Each number is 128 + 32 x the weight over its row's rms, rounded and kept within 0 to 255. Layers, rows and columns count from 0. The size above them is the row's rms in percent of the matrix's.

# layer 6 MLP up, 320x128, rms 0.166, rows 145-162, columns 0-127
size [ 95 105 108  95  95 108 101  98 101  91 103  98 104 101 103 104  83  89]
[[127 162 132 135  94 158 157 138 136 122 147 106  99 124 162  79 137 148 157  77 113 136 153 171 135 119  77 128 131  93 127 146 176 108 133 117 151 137  31 133  69 152 144  79 140  96 202 144 137 105 142  62 172 120 115 141  92 118 169 119 135 152 138  51  93  67 118 117  70 122  89 150 152 117 159 132  92 199 178 112 146 121  68  75 124 145 138 142  92 155 138 142 166 115 121 150 114 172 116 149  73 161 143 113  80 157  81  82  85  95 109 112  88 105 111 180  85 117 165 142  92  78 164 117 147 106 142 141]
 [109  96 131 123  87 160 114  98 185 147 158 144 119 146 111 136 168 124 137 148 191 126 113 164 109  42 111 130  71 101 168 186  97 117 126 122 156  99  68 166 104 107 152 191  82  96 145 125 124 135 104 111 197 135 142 112 121 142 144 112 120 110 124  77 204 165 147  82 136 166 157 136 128 154 103 119 172 143 119 169 154 132 143 125 144 152 157 123 173 114 147 119 176 132 140 104 146  74 139 208  97 157 161 126 109 129 151 140 134  97 159  64  98 174 136 136 128 235 135  87  95 143 148 190 122 132 138 166]
 [137 175 110  99  88 134 164 137  34 127  86  80 151 133  89 105 128 141 123 149  84 142  90  77 128 113 171 167 110 142 158  50 115 117  72 105  94  91 126 136 142  89  90 144 141 127 165 143 150  89 169 153 196 127 137 116 146 127 140 179 120 153 132 160 159 110 139  59 193 195 186 105 119  88 138 140 116 142 144  85  92 141 134 174 112 120 156 115 154  83  95 128 158 112  83  89 135 139 114 118 139  91 144 163  76 136 180 184 127 122 108 192 131 157 159 154 135 122 158 132 182 121 101  93  69 111 123 131]
 [143  94 134 114 142 144 155 156 111 135 140 153 164 107 127 165 162 117 116 162 153 135 120 117  32  64 151 124  87  87 102 127  74  85 113 131 111 173 121  71 154 185  97 101 183 170 108 120 116 132 166 147 142  90 187 121  75  81 195 102  78  88 151  96 176 160  80 117 133 110 202 134 122 193 117  98  94 122  98 108 121 116 154 139 157 119  74 124 125  98 114 154  98 171  77 123 138 148 105 124 119 156 143 106 128 128 159 139  67 179 114 135 204 136  77 152 109 133 164 157 141 125 126 149 150 118 150  78]
 [142 134 127 136 101 134  94 159 121 147 151  70 113 157 106 108 138 125  97  93 137 155 158 101 131 150  54 133 116 137  85 137 114 118 115  90 167 174 221  76 165 124  91  71  77 141 120 147 100  88 149 134 135 117 130 145 123 106  81 132 158 108  89  68 154 103 136 162 138 119 110 167 134 152 198  92 167 148 146 161 186 104 162  87 150  97 128 147 101 169 146  90  70 207 120 173 147 110 144 121 165 178 104 162  75 149 127 156 152 101  89 162 151 136  92 146  84 100  47 176 127 125 102 169 134 131 134 143]
 [119 137 108 115  74 100 166 152  87 137  89  65 102 187 142 174 121  90  85 114 115 167 138 122  84 116 199  84  50 141  92 158 103 125 138 125  99 121 128 143 117 106 172  88 144 103 169 165 121 170  92 104 106 130 142 157 176 156 116 126 176 175  70 149 126 137 144  92 157 131 137  89 162  87 153 185 156  95  60 152  99 147  94 145 124 193 170 157 100 190 152 115 142 114 140 147 123  82 126 161 154 142  90 138 117 125 118  93 105 126  99 119 112 187 143 132  87 113  82 180 117 110 124 113 211 113 101 128]
 [153 130 202 118 181 126  96 127  85 105 170 146 123  99 111  73 176 110 120 190 114 140 164  78 105 140 118 169 105 137 168 128 101 166 163 158 113 159 113 169 172 127 119 149 147 126 152 118 154 119 164 109 134 101  82  40 123 135 157 136 131 121 142 144  86  74 135 133 131 101  85 103 120 102 171 174 109 126 105 102 134 125 135 107  78 121 131  39 120 150  73 122 119 171 165 135 155 114  76  91 114 158 101 129 117 111  83 160 116 159 172 147 160  95 115  94 136  96  63 154 170 174  76  88 163 112  53  94]
 [116 112 154  92 127 134 122  75 163 111  83  97 134 163 197 107 132 169 171 119 127 141 155 195 147  96 194 128 137  91  86 138  83  96 147 148 156  97 157 136  56 113 137 112 148 122 151 129 177 101 109 110 126 128 140 177 105 113 109 102 129 128 126 121 138 164  52 156 164 124 144 112 102 147 108 111 163  95 133 165 187  53 126  85 152 131 179 170 134 132 137 117 136 126 159 109 129 165 107  81 116  62 162 108 153 111  84 155 131 121 116 135  55  98 100 185 185 129 139  87 140 134 131 100 136  83  70 212]
 [173 183 139 173  90 144 156 119  94 131 135 144 137 158 100 107 177  96  56  76 200  85 115 230 117 176  86 133 119  75  97 103 119 139 155 125  94 143 136 146 148  99 188  92 132 111 204 115 138  97  82  89  94 148  98 135 136  96 112 128 107  44 105 117  97 158 150 117  86  87 126 146 154 102 134 132  93 166 138 162 124 162 111 114 114 150  46 151 130 121 122 123 177 121 147  64 147 110 147 141 137  77 120 122 161 154 109 117 159 146 153 136 127 128 129 156 107 113 159  70 179 121 173 107 113 145 113 140]
 [ 87 104 160 119  68 150 101 137 123  91 139  87 139  65  95 171 131 126 132  69 159 159 151 101  86 143 125  97 111 110 102 117 116 159 148 152 153  37 106 160  86 141 152  91 135 106 212  75 165 116  96 110 122 130 129  61 202  79  99 137 154 128 139 102 129 157 129 142 182 164 113 128  67 142 122 124 147 168 135  72 107 154  90 105 122  99 116 116 116 106  81  74 108  71 130 194 106  92 124 134  72 155 103  93  86  80 136 158 120  90 115 122 129 102 117 108 113  79 195 115 100 140 114 123 102 127 121 114]
 [196 124 170 120 141 234  99 155  47 160 141 103 144 136 118 120 127 149 102  68 100  85  86 125 138  90 113 121 173 131 174  88 129 133 110 153 167 166 195 168  91 150 115 133 135 173 169  80 139 141 107 139 143 107 155  80 133 103 110  97  98 108 103  92 147 110 104 148 103  65  88 156 126 126 117  92 164  98 100 160 164 138 199 173  70 133  90 135 118 125 164 134 119 148 134 131  92 142 139 137  62 141 114 120  99 100 141 148 104 133  94 118 175 136  73 117 152 145 107 148 115 178 142  84  68 108 177 137]
 [ 96 118  93  90 140 124 120 147 152 164 147 112 149  84 154 107  70 111 103  86 129 173 150 138 107 106 133 183  84 155 110 116 105 123 190 167 121 140  68 106 141 143  96 178 127 131 172 138 153 125 123 139 123  93 141 138 161 174 158 181 114 197 158 109 104  70 195 124 144 170 124 121 102 106 119  86 173 208 135 138  96 119 142 145 130 163 146 107 169 147 137  72 165 166 115 132 147 130 197 114 176 135 138 132 145 107 113 126 115 122 174  90 102 138 104 129 101 103 100  91  83  89 173  53  99  51 186 100]
 [141 159 126 117  98 116 160 132  73 114 195 147 176 121 162 139 117 119 133 117 166 132 130  93 115 174 133 186 106 168  82 102 135 129 134 138 125 136  32 129 167 138 119 114  95 102  75 122 135  58 140 202 145  45 148 105 148 116 157 167 132 152 104 127 165 137 100 195 137 114 148  59  97 134 110  70 117 116 125 113 123 155 148 178 117 100 122  95 122 100 132 161 118 139 152 109 127  96  97 143 149  76 156  94  92 136  91  83 136 123 141 159 108 150 134 110 143 144 195  50  56 105 169  91 164 121  88 147]
 [123 167 163 165 165 101 157 117 166  56  85 119 114 116 118 108 140 133 161 164 142  89 177 111 144 151 125 174  74 128 157 141 124 117 174  91 145 135 135 129  94 113  68  67 178 172 135 147 112 137 109  84 147 127 157 146 116 148 129 147  88  78 167 127  88 167 162  82 160 130  81 157 114 154 108  81 112 150 140  84 177 211  92 222 122 125 122 109 147 144 113 155 112 115 114 159 129  82  92 143 131 160 210 164 111 148 145 108 147 161 124 154 148 146 130 128 142 160 130 152 101 162 179 122 140 126 151 221]
 [121  78 170 145 105 179 113  82 104 195 115 106 154 139 121 116 117 100 126 127 156 114 153 119 126 163 109 146 136 148  54 142 119 123 165 139 160 174 131 138 116 187 152  61 109 127 125 154 116 134 151 112 141 111 107 151 125 145 200 151 153 111 111 103 145 134 176 224  93  90 195 108 127  70 215 149  86 149 195  99 147 110  90  79  81 142 103 126 129 149 181 144 134 129  79 104 123 129 118 118 121 106  98 141 116 131 132 149 163 137 114 152 109 112  69 143 169  69 197 147 120 159 116 196 107 121 109 153]
 [114 129 184 119 136  65 141 135 139 146  99  63 157  84 124 128 100 101 184 147 126 155 140 162 124 161 103 116  99 141 171 166 124 143 124  88 104 161 119 103 100 133  86 102 117 164 130 188 164 112 157 137 111  74  87 166  86 150 146 133 170 101  85 145 155 128 118 106 144 133 154 158 133 115  82  91 101  81 126 207  83  97 102 179 150 107 135 128 110 188 124 132 122 109 159  99  78 151  94 166 132 157 122 200 167 130 146 149 135  69 119 101 133 166 136 168 157 104 133  90  89  61 179 183  92  72 184 134]
 [102 121 104  51 108 107  56 118 137 123  98 120 156 101 168 129 150 126 158 131  79 124 163  76 148 108 105 152  79  94 111 116 118 175  59 155 186 179 120 140  93 118 117 113 166  91  89 113 109 128 111 134 176 104 106  91 119 138 153 130 131 116 120 136 208 143 117 131 116 113 158 190  69  79 158 131 168 115 107 115  92  80  60 135  87  90 146  85 127 117 135  91 124 171  99  65 137 165  98 105 173 133 123 116  74 136 112 138  68 123 174 149  83 110 115 141 124 146 163  82 184 168 133 160 110  76 123 105]
 [ 63 119 182 101 156 107 114 108 160 172  75 145 175 100 114 153 139 123 152 125 176 178 158  74 106 119 125 128 147 119 154 157 129 123 189 192 109 119 153 125  98 163 140 143 123 158 175 142 126 178 102 109 162 106 103 126 133 142 169  94  90 138 151 105  66  77  94 105  93 133  36 135 167 101 140 168 113 125  97  71  62 103  99 163 120 112 100 144 118 162 115  95 156  84 158  76 138 143 100 163 148 158 166 131 127 119  97  98 121 162  79  86 102 122 187 178  98 125 177  69 148 138 112 118 128  89 164 110]]
# layer 6 MLP down (transposed), 320x128, rms 0.161, rows 145-162, columns 0-127
size [ 96  90 114 103  98  99  97  94 103  83  94  93 113  99 106 100  95 101]
[[128  81  75 170 134 158  99  75 155 107 168 154 112  99 119 171 103  75 151  82 147 142 193 102  79  98  92 114  87 110 143 127 110 184 139 171  96  74 124 137 161  93  84 142 129 190  99 101  99 150  95 136 174 135 153 126 189 149 173 179 140 121 123 135 144 182 128 114 118 123 146 148 155 193 126 136 143 152 149 143 133  95 155 145 131 122 131  82 123 129 151 199  80 119 164 111 115  67 131 162 142 155  97 117 105 116 124 155  96 119 110 136 173 152  91 143 129 136 143  79 183 181  46 189  80 135 104 150]
 [101  92 142  99 127 149 104 164 114 178 127  61 158 124 137 138  95 176 130 152 132 115  80 126 119 128 178 109 137  93 141 112  96  80 121 159 135 105 144  99 133 148 127 113 124 132 176  94 116  96 144 130 125 100 136  67 173 104 183 110 102  77  51 127  94  50 126 176 115 162  81 169  90 141 129  86 165 165  76 106  90 115 183 101  79 140 149 109  96 145 109 101 180  97  87  99 132  75 199  86 166 154  85 119 135 102 116  81 132 143 116 196 178 127 129 131  95 106 125  63 116 107  88 120 139 113 105 111]
 [ 90 146  98 131 101 159 144  96  74  89  89  72 117 144  80 104 120 152 148 138 132 103 113  53 206 182 102 134 100 129 104 164 137  94 157 208 117 132 140  65 132  78 155 124 106 116 172 157 137  76 100 139 127  84 168 142 133  69 176 112 138 158  97 163 132 105 131 113 142 161 132 137 129 124 150  66 101 109  87 129 140 119 118 108  67 139 107  79 145  82  72 144  71 173 124 118 190 103 113 147 124 112 179 111 173 124 156 114 115  99 147 187  86 145 109  59 165 132 145  80 169 118 137 140 116 120 129 123]
 [143 103 192 161 133 118 139 169 174  84 152 178 136 110 188 170 122 148 175 151 123  88  73 138 116 121  68 107 137 127 137  96 115  81 146 145 159 172 123  87 160 136 112  86 110  92 133 177 183 152 157 153 182 139 202  92 126 130 115 120 116  92  86 147 134 106 160 124 190 106 141 135 164  89  61  99  70 123 108 124 138 135 124 105 117 144 139 138 109  62 215 114  95 130 105 114 104 152 120 126 130 146 110 144  87 135 124 105 134 195 103 174 125 187 124  48 157 143 125 111 104 146 165 181 100 108 152 137]
 [186  93 133 148 138 129 144 107  96 125 140 116 107 127 103 125 137  40  66  84 120 172 110 129 145 151  92  94 130  58  89 145  66 132  76  79 119 137 101 127 167  87 126 130  93 120 134 126 162 117 118 161  78 164 109 137  80 139 120 119 163 145 149 248 137 112 109 114 118 131 149  88 104 124 100 173 110 122 170 132  97  62 100 169 183 129 142 197  74 112 131 136 170 184  72 122 105 127 109 138 146 126 138 153 172 125 142 130 191 140 144  88 184 114 124 110 134 118  94 164 118 118 147  89 137 143 157  86]
 [ 91 152 153  96  73 182 165  83 142 130 100  62 202 108  62 148  26 166 128 128 174 175  96 162 161 170 143 138 134 147  92 146  83 125 127  95 163 191 221 169 139 101 109 122 124  90 113 174 128  96 176 141 130 105  96 168 113 125 163 119 148 125 114 106 119 166 147 119 184  88 163 138 139 147 125 138 155 119  95 128 113 136 118 135 151 161 133 145 121 180 124 112  67 142 105  95 128 126  64 174 139 149 102 183 134 157 111 128 153 140 149 130 143 155 114 143 130  78 202 120 118 112  95 118 124 128 142 140]
 [ 63 210 200 113 156 142  44 117 127 123 146 118 164  92 158 141 169 182 140 144 104 115 186  76 106 109 118 127 114 134 146 143 140 172 108 140 148 119  93 162 169  71 176 151 164 128 164 100 133 152 130  83 179 125 130 144 145  99 177 144 124 128 131 231 148 105 126 115 145 146  92 138 106 137 138 144 159  96 160 145 142  98  96 151  84  96 123 145 133 139 133 121  98 164 111 139 184 116  67 141 182 105 115 186 172 127 150 139 109 153 166 148 159 131 104 119  61 117 128 211 138 103 105 159 105 151 145 118]
 [ 99 136 107 107 144 123 125 123  88 106 124 148 105  50 137 185 119 172 176 112 155 110  99 214 158 101 214 139 130 154 163 138 157 164 121 111 172 173 143 142 153 127 107 133 129  98  90 150 104 158  88 107 122 139 181 134 114  81 133 104 170 119 134 136  92 107 162 230 133 129  73 151 164 181 120 127 100 179 158 107 137 127 168  94 137 176 117 126 182 144 141 119 146  74 113  82 144  89 139 127  92  87 139  61  76 149 125 114 141 162 135 130 102 121 139 136 155 162 155 107  89 153 114 129 200 103  76 117]
 [149 158 120 128 187  99 125 146  95  59 170  81 120 125 137  61 196 142 163 123 125 123 107 155 112 121 114 163 129 129 119 102 115 119 109 146  97 153 137 123 139 185 137  93 159 149 139 170 105 158 124 168  92 114 164  84 125  75 114 130 143 163 109 172 124 131 148 143  97 158 187 153  60  59 168 171 113 146  84 153 202 136 102 155 128 164 138 156 104 144 149 131  56 185 119 118 132 167 138  83 143  95  47  93 130  83 204 154 100  92 149 108 142 135 158 166 143 163 130 163 100 156 157 104 146  95 108 106]
 [117 171 106 207 115 125  89 141 134 102 140 193  85 168 197 112 121 124 120 161 124 142 104 131  86 154 185 188 146 145 110  99 139 135 132 155 175 128 143 105 151  74 158  68  73 106 101 147 150  99 136  80 108 107 128 177 149 185  97 144 122 124 104 160 116  94  86  82 141 128 140 145 161 146 158 139 115  76 137 100  77 166 138 115  67 111 123 105 144 112 162 140 150 154  88  91 136 184 122 109 146  84 134 170 238 146 163  77 132 149 160 114 151 172 122 104 123 153  69 120 167 139 128 116 144 113 161 159]
 [110  66 129 147 112 139  97  87 143 139 186 121 135 155 100 158 145 161 143 169 139 138 131 150 143  92 170 125 110 118 113  94  90 115 157 151 121 113 186 150 146 142 133  56 109 164 128 126 119 146  72 162  68 147  57 104 141  93  89  68 149 110  48 110 108 131 159 136 122 135 104 102 124 127 106 146 107  74 118 136 107 212  69 121 119 132 121 150  92 103 111 102 164  46 122 113 136  86 145 120 113 103 102  96 203 114  47 168  90 148 112 152 142 112 127 149 140 173 129 137 141  77  87  99 130 200 142 114]
 [158 150 143 162 123 110 106  63 100 117 105 144  84 154  93 123 122  48 159 177 162  83  84 116 184  96 175  82 140  84 155 122 112  97 152  96 137 128 206 103 137 174 175 156 137 112 147 119  81 174 138 124 160 179 105 142 123  68 122 114 181 137 165 122 146 147 138 126 110 131 128 169 147 120 129 169 117  70 127 151 116 138 148 122  70 115  87 123 127 113 141 152  97  76 116 111 150  88  91 103  91 180  93  98 132 135 211 171  96 168 171 126 150 114 131 156 117 106 126 169 163 195  96 172 109 172 113 147]
 [ 65 139 123  64  68 150 157 170 176 132 154 119 105 111 178 131 122 119 111  86 165 182 163 133 122 141 212 200  99 117 120 134 109 111  82 114 179 142 113 107 167 116 116 150  81 132 106 151 171  93  97 196  98 121 183 102 146 122 171 128 117 182 112 128 118 126 122  96 106 138 175  54 123 147 102 122  94 106 114 141 149 147  98 156 117  90 124 132  89 113 114 202 158 147 101 102 153 159 145 127 124 115 155  85 115  90  90  70  99 124 103 139 131 146 152  87 210 159 148  76 136 126 117 159 177 118 159 127]
 [126 105 136 124 128 139 107 164 129 133 120 184 101 180 104 155  71 111 136 136  97 127 158  89 160  78  96 154 109 158 106  96 142 116 124 153 154 179 107  41 101  93 110 116 141 150 162 139 151 175 122 139 106  68 123 200 175 150  80 130 115 117 140 139 144 128 111 123 161  69 107  76 131 161 172 135 137  94 168  89 130  88 151 181 137 155 173 106 147 152  50 154 113 208 130 155 170 147 159 143 124  98 146 105 210 139  49 124 135 112 115  93 134 106 136 134  97 183 136 108 163 138 116 107 127 151  62 152]
 [ 76 141 171 130 157 109 115  75 143 142 130 121 191 108 166 102 121  79 195 109 159 177 163  94 182 157 128 185 175 121  95 146 141 135 133 113 163 111 194 141 124 157 113 105 111 137 129 154 139 157 190 115 182  87 126 102  92 128 135 125 175 162  91  75 144 160 173 171 136 104 158 136 155  96 189 161 127 203 134 122 107 130  96 105 127 136 130 147 176 104 160 103 104 170 129 154 118 100 104 151 126 144  87 140 106 148 150 134 158 146 146 164 152 138  67 119 148 197  87 122 155 126  95 219 189 137 146 146]
 [206  86 139 161 181 199 155 126 135  83 158 132 137 139 120 126 118 144 103 229 164 154  21 151 135 152 122  67 137 188  78 155 117  99  69 178 131 132 100  59 131 127  87  93 106 140 134 131 115 124 156 139 147  82 125  94 124 157 142 120 168 138 147 173 101 139 115 165 119 152 107 130 186 149 116 100 101 113 158 145 145 113 155 176 133 122 107 144  70 183 152 129  75 194 137 133 151 128 165 104 113 131 110 174  89 107 109  86 152 116  84 125 150 120 144 140 136 145 119 144  65 119 120 117 135 114 129 153]
 [101 148 115 112 163 152 109 130 155 177 114  83 157 127 148 132 143 171 121 144 179 123 131 118 149 160 171 226 119 147 107 135 122 175 137 145 135 151 137 139 137 137 144  71 105 137 161 115 154  58 136 135 132 156 163 118  82 112 137 144 141 150 158  81 120 145 157  97  89 105 101 129  81 137 112 142 106 120  94  85 120  65 135  79 106  65 111  95 185 118 145  59 147 142 184 132 147 151 163 109 123 162  90  52  78 106 110 110 139 177 109 184 119 152  59 120 124 148 203 118 113 117  89 151 188 119  66  99]
 [147 193  76 143  88 147 190  76 132  68 133 156  61  94 124  88 153 126 143 155 118  88  69 114 126 158 101 136 114 166 166 121 115 121 165 201 114  99 127 107 125 127 119 128 132 125 121 103 144 136  92 140  93 144 112 142 118 132 133 149 148 200 144 100 182 116 191 115  76 146 176 122  87  87  85 118 142 175 127 151 187 141 131  87 114 109 162 150 200  62 108 166 174 152  98 131 184  75 118  81 110 126 119 123 128 181 143 123 134 148 158 136 137 151 143 103 135 118 148 119 148 121  79  95 211 157 133  97]]
# layer 6 MLP gate, 320x128, rms 0.161, rows 146-163, columns 0-127
size [124  91  96  99 105 102  97 100  89 107  89 102 109  89 104 107 105  95]
[[100  89 132 155 154 108 148  57 128 120 146 152 157 107 103  70 150 110  59 101 184 161 103 109 136 155 159 144  99 165 143 161  95 101 153 120 148 139 105 119 133 135 120 197 147 171 120  79 162 130 196 169  77 160  90 112 131 159  75 187 123 117 138 147 102 128  97 107 126 140 127 117 105  85 142  94 101 100 132 176 160 131 195 106 130 127 158 122 182 191 153 128  68 175 170 127 122 118 145 141 155 148  73 196 116  65 124 187 182 102 134 153 144 103 164 138  66 133 151 131  97 155 157 154 154 131 144 146]
 [117 142 123 142 132 146  76 153 151 191  95 106 113 142 176 149 121 163 145 159 193 182  66  88  87 134 185 206 101 118 152 154  89 137 142 110  94 175 144 174 143 112  48  97 118 147 138 113 107 116 181 154 151 148 114 112 156 137 168 142 114 187 160 175 148 119 120 164 117  78 153 144 126  86  91  99 134  92 115 129 119  94 121 136  84 154 101 117 116 135 115  61 126 136 168 129 124 156 111 150 175  80 119 128 115 123 191 109 135 131 118 115  89 149 111  54 108  98 169 185 143 136 108 151 151 135 213  87]
 [ 64 166  91  96 151 127 158 122  98 147  86 180 164 161 134 119 158 126 107 140  96 127 101 136 113  99 142 162 104 126 119 113 144 145 132  73 112 147 124 153 103 130 192 123 105 134 143  70 148  89 129 138  97  90 124 168 188 178 121 130 107 118 126 145 126 136 133 138 128 108  72  74  84 123 159 183 130 179  67 152  97 142 123 194 179 176 113 123  79  82 201 113 125  79 174 133  84 119 136 105 171 137 147 139 170 175 115 114 103 142 222 114 130  71  90 183  99 135 109 114 116 175  93 119 165  85 126 118]
 [121 154 117 136 102 181  81 131  79 102 204 119 105 104 135 142 166 124 144 132 126 153 168 117  98 145  94 161 119 141 121 101 157  88 168 177 107  86 180 119 168 135 100 116 151 141 142  80 146 104 184  99 102 181  84 143 101 134 144 133 176 168  91 142 123  98 167 118 164 128 165  65 122 130 142 119 148 151 116  99 150 113  34 139 136 167 166 163 112 163  88 142 101 150 183 154 128 124  93 100 102 144  99 105 132 168 131  89 119  83 127 131 119 107  80 162 184  68  42  92 114  48  99 159 124 124 110 125]
 [213 148  92 142 215 190  79 130 199 147  84 102 119 143  98  77 170 108 115 149 142  65 129 123 104 107 124 182 159 124 118 123  92  96 142 146 142 110 172  84 136 125  96 113 148 130 119  89 114  76 159  85 111 131 117 139 151 141  80 126  99 125 152 124 155 139 127 168 108 142 128 155 127 163 155 120 187 140 104 115 148 171 168 134  71 133 131 130 146  76 122 165 143 116 114 133 135 112 129  85 148 163  45  71 164 123 129 159 148 143 147  90 120 126 176 109 114 125 139 180 180 135  75  91 173  56  85 104]
 [ 95 120 134 149 166 147  66 159 134  77 134 151 209  91 161 135 184 176 139 150 152 169 147  81 126 110  92 134 158 165  92  91 200 118 134 152 143 155  90 123 163 103 103 142 181 122 141 100 114 178 159 126 167 118 113 117 154 152 135 147 151 119  84 143 112 141 162 118 148 114 115  96 149  85 173 122 148  82 100 173 138 125  92  95 150 116 132  98 130  99  93  88  70 118  94  71 133 107  83 139 103 175 108 178 115 147 190 207  77 193 168 152 182 120 136 143 141 120 142 171 159 119 133 133 166 108 129 184]
 [144  77 109  96 137  43 195 150 116 104 157 143 104 152 130 126 138 119 123  91 135 187 123 118 157 171  67  76 126  71 102 148 128 104  85 128 162 179 194 130 127 172 129  91  80 138 140 123 130 183 139  66 139  87  75 131 179 139 128 173  90 100 157 132 166  88 111  78 111 170 142 146 167 144 138 201 189  99 104 110 101 141 143  90 119  96 131 168 194 179 104 164 119 157 126 123 123 120 113 139 123  91 158 135 110 151 104 154 175 165  97 129 163 111 148  88 147  95 109 112  93  73 154 134 127 112 158 126]
 [ 83  62 159 116 104 113  68 129 149 153  97 161  67 151 155 139 101  86 104 172 151  83 112 182 128 162 146 179 136 168  86 146 134 101 161 129 172 131  99 134 104 155 137 181 121 136  82  52 140 150 151 162 143  86 150 128 148 141 134 138 134 109 171 113 181 104  90 128 142 162  83  97 184 131 117  68 152 126 170 155  84 130 138 106 130  58 157  58 129 137 153 162 171  92  77 102 126 105 100 149  84 170 183 175 117 125 131 121 137 131 129 119 123 137  81  60 107 156  71  96 145 135 104  99 140 114 165 131]
 [ 68 165 134 157  64 145 146 140 178 165  69 123 117 162 152 144 155  76 137 172 147 114 134 152  85 173  87  71  66 145  93 121 139 145 156 179 110 190 137 210 161 119 135  78 148  85  95 133 132 118 171 116 137 126 178 130  98 194  83 105 158 145 116 122 124 100 123 112 149 148 165 105 111 121 108 117 141  64 128  89 116 136 141  79 151 151 132 104 146 112 170 156 118 160  87 104  94 209 171 131  96 155 140  94 145 151 150  49 146 161 164 111 129 132  95 182  98 105 115 103 143 143 123 111 162 103 167 127]
 [153 153 123 129 127  96  89 233 105 113  82  85 142 151 141 117 169 152 117 100 175 199 131 165 165  96 118 136 135 106 119 127 171 120 148 125 116 148 159 110 178 147 100 144 136 131 119  92 147 175 114 119 162 143 144 111 147 173 131  95 116 213 104 156 144  15 178  85 109  79 138 144 166 131 128 141 153 144 146 143 190  99 180 125  95 140 138 155 131 126 158 109 161 136 183 133  71  70 150  81 126 140 147 164 160 118 100 121 105 146 149  64 109 134 145 125 166 129  90 121 202 147 133 140 174 143 143 132]
 [ 90 156 116  78 116  74 164 138 142 145 139 107 119 112 136  89 122 118 109 143 166 157 175 161 109 178 107 168 123 142 119 107 187 105 154 111 106 154 117 123 158 171 145  94 101 117  75 129 115 122  79 111 163 129 155  86 116 151  73  85  90  96 136 130  94  99 117 114 136  87  93 101  59 125  93 155 175 154 127 166 164 218 196 117 143 107  78 163 123 165 150  83 213 109 149  95  83 155 157 149 163 102 148  91 156 169  69 104 133  63 143 110 179 158 142  85 150 141 123 172 134 101 124 101 150 148 134 127]
 [ 57 140  85  48 119 118 124 167  83  86 105 116 140 136 102 139 157 178 135 199 140 179 138  54 120 150 164 121  83 159 129 179  65 149  69 160 123 107 115 132 135  87 102 130  93 117 146 148 145 101 121 156  84  81 182 126 124 157 130 111 139 138  79 130 153 110 130 157 155 130 148 149 191 162 113 169 167 130 122 146 110 130 201 120 145 211  40  87 138  98 156 124 112 129 124 100 118  98  93 151 162 124 179 103 115 114 141 141  94 115  74 156 131 144 113 143  82 134  78 120 126 152 159 122 156 104 139 116]
 [121 163  66  71 134  66 138  88 104 117 130  69 135 114 117 156 116  90 134 188 126 101 126 164 126 159 155 127  89 128 118  45 145 130 118 168 170 134 145  99 104  80 116 106 109 110 144 124 133 127  87 137 125  58 141 153 135 160 116 113  93 139 130 141 173 141  79 169  97 147 125 105 123 143  63 134 126  80 128 136 141 117  93  73  81 164 115  93 110 132 114 101 168 138 114  90  79 134 166 223 109 109 149 165 149 154  91 149 128  74 170 162 145  70 130  75 128 151 125 145 141 142 152 108  86  65  64 177]
 [200 174 142 101 137 114 120 109 178 117 105 137  85 129 133 116 133 132 147 121 163 129 113 139  82  89 126 125 107 164 152  74  94 121  96  89  85  52 116 176 113  79 152 149  77 149  95  71 125 141  90 167  68 159  94 157  94 133 148  53  85 145 154 114  79  96 187  91 128 161 113 105 121  85 119 113 111  86 104 116 121  80 149 142 109 126 148 128 111 170 105 157 150 130 152 134 119 174  94 123 144 109 160 163 117 154 181 109  92 106 170  62  61 166  96 126 114  98  98 135 194  88 125 109 125 164 111  74]
 [115 217  63 101 179  97  95 173 153 161 128 150 182 134 122  89 117 128 109 109 159 105 134  99  95 146  86 108 131 139  78 171  43 171 115 105 128 142  99 142 111 140 166 166 135  91  96 157 130 146 131 163 120 145 182  95 151 105  80 158 113  52 106 107  72 137 116 135  79 116 165 121 168  70 149 116 145 140 129 161 130 147 121 175  85 113 135 141  97 105 130 117 114 103 105 111 139 180 121  89 130 119 176 159 105 152 148 159  71 162 109 158  70 114 180 110  95 184 153 106 176 172 123  98 146 155 122  82]
 [110 155 159 169 129 130  93 135 198 140 154 144  97  99 179  59 134  86 171 150 136 164 105 147  98 158 147 140 124 166 140 110 175 101 181 110 134 175  96 124 172  98 161  84  48 166 113 150 200 146 135 118 104 156  96 156  70  83 126 100 158  74 168 106 113 104 153 126 114 117 167  87 133  60 163 121 153 164  83 115 106 160 136  77 144  90 130 102 125 151 119 132 122 119 169  66  96  98 148  96  75 140 160 163  91 112 168 129 114 127  90 150 136  81  95 128 141 122 128 112  64 103 144 134 128 185 120  90]
 [109 140 111  93 129 130  51 157 141 102 155  96 144 181 114 140 154  74 132 143 103 108 145 190 177  85 127 126 149 107 112 132 125 109 118  95 140 178 114 164  61  95 109 146 150  75 111 143 128 125 127 141 169 104 123 131 129 141 152 120 116  90 146 149 143 158 133 157 123 131 156 134 162 129 161 164  91 115 191 148 120 168 165 175 196 102 110 166 115 165 139  97 143 181 152 153  97 107 108 134  96 156  84 111 145 115  95 106 198 164 121 129  64 116 122 182 183 175 115 101 132 244 194 156 135 124 134 181]
 [150 126 133 118 131 103 158 186 142  86 151  85  95 111  78 107 193 138  74 118  95 139  97 150  99  68 126 142  99 101 148 142 109 122 154 147 135 123 107  99  35 146 142 125 119  91  95 165  87 213 118 134 129 112 156  94 125 145 106 154 148 127 105 148 149 150 164  94 134  89 186 106 138 205  74  90 128 160 209 158 151 101 159 146 170  98 129 128 140 122 189 109 171 167 195 163 119 128 121 127 137 107 128 136 122 184  78 112 121  81 109  99 132 119  93  87 156 100 181 125 134 170  90 122  98 115  89 146]]